{"num_hidden_layers": 11, "hidden_size": 160, "num_attention_heads": 2, "num_key_value_heads": 2, "head_dim": 64, "intermediate_size": 768, "vocab_size": 1536, "hidden_act": "squared_leaky_relu", "norm": "rmsnorm", "norm_place": "pre", "norm_eps": 1e-06, "positions": "rope", "rope_theta": 10000.0, "rope_fraction": 1.0, "qk_norm": false, "attn_scale": 0.0875, "bias": "qkv", "tie_word_embeddings": "early", "parallel_block": false, "extras": ["gated attention", "value embeddings", "learned residual scales"], "init": "trunc", "init_std_qkv": 0.0372, "init_std_o": 0.0, "init_std_up": 0.0372, "init_std_down": 0.0, "optimizer": "ademamix", "learning_rate": 0.000424, "beta1": 0.9, "weight_decay": 0.43, "lr_head": 0.00335, "warmup_steps": 364, "schedule": "wsd", "decay_fraction": 0.379, "decay_shape": "linear", "final_lr_fraction": 0.0, "batch_tokens": [8192, 16384, 24576], "max_seq_len": 1024, "doc_mask": true, "train_tokens": 132200000, "max_steps": 8855, "dataset": "wikipedia_en"}
Each number is 500 + 50 x the weight over the matrix's rms, rounded and kept within 0 to 999. Layers, rows and columns count from 0. Numbers have three digits each.

# up: layer 8 MLP up, 768x160, rms 0.0977, rows 322-330, columns 0-159
# down: layer 8 MLP down (transposed), 768x160, rms 0.0801, rows 322-329, columns 0-159
up322:468486484501570417504495461515478499519560416502490430609543448351505481549496436390560465467458553558495521518446518537438536535518515562498485505452483473493458460546479504482498518501458523517443498551462525391469463479441398509529488478515451556545453495472447557450486441446561498546485493503467529609517490556534478497518515531461435482548544486465460439585533502472519473440549484491452530452467511502504483582422578418522488393481500516503456447511540500568500531485493493
down322:569420537461635494466563545531567517462446392554456501482512595484531486494517512551501517499432436567495450533526463454543517517427513522514509563534514534458602481509452472526461503586443502504450532543595525488549501440433535463516508450526542496512531535491571525527509483489473530440495473525567494468471487461599462528563462494503476529490538436525503513515452594454457467494478455505465542483485501490496553490579542446517536464503526432465533499514464411410586585500482519
up323:430468413590518459510490469530483474501522476479474451562554464617484505512540430541489484506495486502578505549430528518563462444448507597522495454499413540552461587533497620535497460495511444490509529415600458473434370585477534477504442474505459455491493586506505408460433488487586516532462501435406489463523552509467508629524494490541487529449536511474498488368543373420465477545475468520449435501457480450513492430504509474486501467486513466433497468484466502475580529450470503
down323:478492560499503517506465458464417535583482485472529565580439512498499400530543470481480488479541425777517436640554430494590483515518458529489545490529497556509486514473490523533596504537516454578483600579514492517536510538541542464479498467511567456555485573529506545475474433542520476421566534498577416482505506470494412541472542502580457549483501547537485533553517462459481439464533536547459465565504527482531524552552599518477564525460489514520509516476490543462488513555474492
up324:403451546420531402536546444595497475517498382520546493530478470597529563518492479476544534587445508485469527563438591486492531607430406491413535406512498576521508384461391537424489540474524454452618428445354575494576434434473450382520516503592560499548581451485431424545532393537571484477437409526483508530523487511511548621524510493440486508413558582539479432370544597480470518465494572486454457496548522561584552486498568491469517504483426526564463511415545581579554623523541402
down324:420518476461524472548410465493610521531454485480561439500487419594506544490371531527468502640387379500459485466506518501518478558511563475474489600546449542501553499607401496579446425520506546523433497528419538516448460567590484538508558488487482499532505446498555563432500429407634496453448454531572471456540570495580456506559507493578437506501494555551526531542565707589550460457466532424465428572500531599471584486528559412519641483527476478493509484585546461496433600411556465
up325:494495421453483441432476551524472486492467516487512535540399515619429464469520463541614492499498536490408590392507491514580568449507486501480559515418445475477407538608564620441511529504458408505425449378589288425497496482531569558588543556537373513470513450589437506505477518534533475461412569515456527488560460495587500489406445475455578443505427459495595499472510506541479492498483511383473593530511618486549566488484424444491475588502384463515527559512531492501477606548520492
down325:453514467492414524449543522475582470512498452538590504493521540626499506456476481534542474492532490488501488458508545482512539465467612462398527487585501456487521626379507593519508501367459509408585525416513425400492504504537534473473578544520489506504499507582540577560430462502483443424473513500584555540429490531477433448443544524515486520473584439499483602548457514510453590564440445422443507429528552547519460436464355602603439479525484560530532507492619458440482530561542566
up326:406544507573533517530482529529491428510488449504477566449475517489536543490476475540425534447561490491481461466510483518451595485534516566441577537517484468483427455499533485482433397444553468423597502491585492550560453495429378468572439481531549480466482543553463505484474538572481586469408464475539545520611598483570573470503456462530439496509562505546505496568581517430541411480542466460449477509421569472555477440508537486475476478484566559544430434520454441480473474411543461
down326:500509553486553514479474536486426501582442434470504539371460493489500461559521473483543510525531502582421483539469418531498406537501396446483452526490500523490510532507503521567535503500530519437477534540568504479612435411534550507478503512566553574400381519514482451435526491485491526532541519493531565474556588508521479581557556506536446440496510537595393512501509469466522535450545480519490546499427439502518448525500510509439573560498392526541504497496496531451533433562502423
up327:424550479282516448480456421481559496655491569510603495538548492474549560393581402508432493378445511457550503514565474461441468566515417542388382520453391552543505542388479526530469509466577380563474418461561529440613523537470566514434451460564515499514556483530410572561496573509440472525399479513476592464570510442548590468476481508448621453552487452474474468460478510431496468566410461420449596369513580471499534406567431463592455555497448402454386518496506516498346549541519444
down327:467488504488581437542462500434561604554509532524543416531461492429528381444425472543458618462567440497553439493461585532473606497536544610464519611427472454544475522473511436490425486614538469477549528476558465406452509448485574465475507523566508549521545528513453381559497588563502459491522433498463515424478525482532535544422469475508558490462495449448400511412549627532456395518425433520566596497500391540439536538463485439571473483453539534411402475493424498518521598551412487
up328:485593497485481475456514428445494405589549483533481550494558417617448496493517435527454465524500505475561615604434457519512492534531515570533506487518424528574536548456494504469541374436484476413519463517608498541459551517461529601480511515422631382455532541511473482423481548529529461552572434561528492513529506524371440457501523563512517474530454459439510573391496540494497428574473493469483551567472504503540444491425418464606520534406500472482559541488481462517478454445462438
down328:449517523438440487483500485568497453509502513465547531459458530462384437478519405574491453479597452515497486551468561499611485522417590517491547360576538490455446375555359447491430525495453528585511511556514528527546524392426472527555516573497471452467452581482544553525478449506469526446573519517435455456509505510509467450450486466453618465444488495470530528484431553507465455530484523568456549577610454529512463429448455541518419480472459536449560568566515410550531531403548517
up329:478512515442539439527493493423524588505584540535556411536434514509494521583581510528531486493488482485498496581463470590554482496607485333481580446440506553432482376471508474600486575504457515624412511466479562471429438562517516443471486450531474492527462458546511438496521530450515596392605464445478497446506536552574492420508422492504482512432592518553506456546544493554481476431532516464512507492546415522535519452513440419477507470472347575492546502475510549486524477541563412
down329:430565458522598541556515437608448497574551530462529522494622462582507472488459469567457585561520470439465485543565527486467532510484513487476588480512480468550526514488474525505536518479522475479499478432482511448616500539435397508586502571515541542529500563561523512496439486531594477510417424513465465543460570515520464543439518563543490469551507466477516599478563531478491494486472471464465443449459494467523470486475480516543499589463480548494513549552511479477391530421551526
up330:516465525502469536418466547567495476548591511582519528526495432527509515451446498477544432509513509482459523550527476408460486510500485510473506524558486495549540445592505441544534537497527493509524475466411463541506590467530554510506429465486548508548520437501505530491482522556497504543455474590457564502470439477484401487555485419518562478527477564462464566480467495562461396504551504485486589474519528512511527482480382482486460565499433512531515373487436451483495610471490536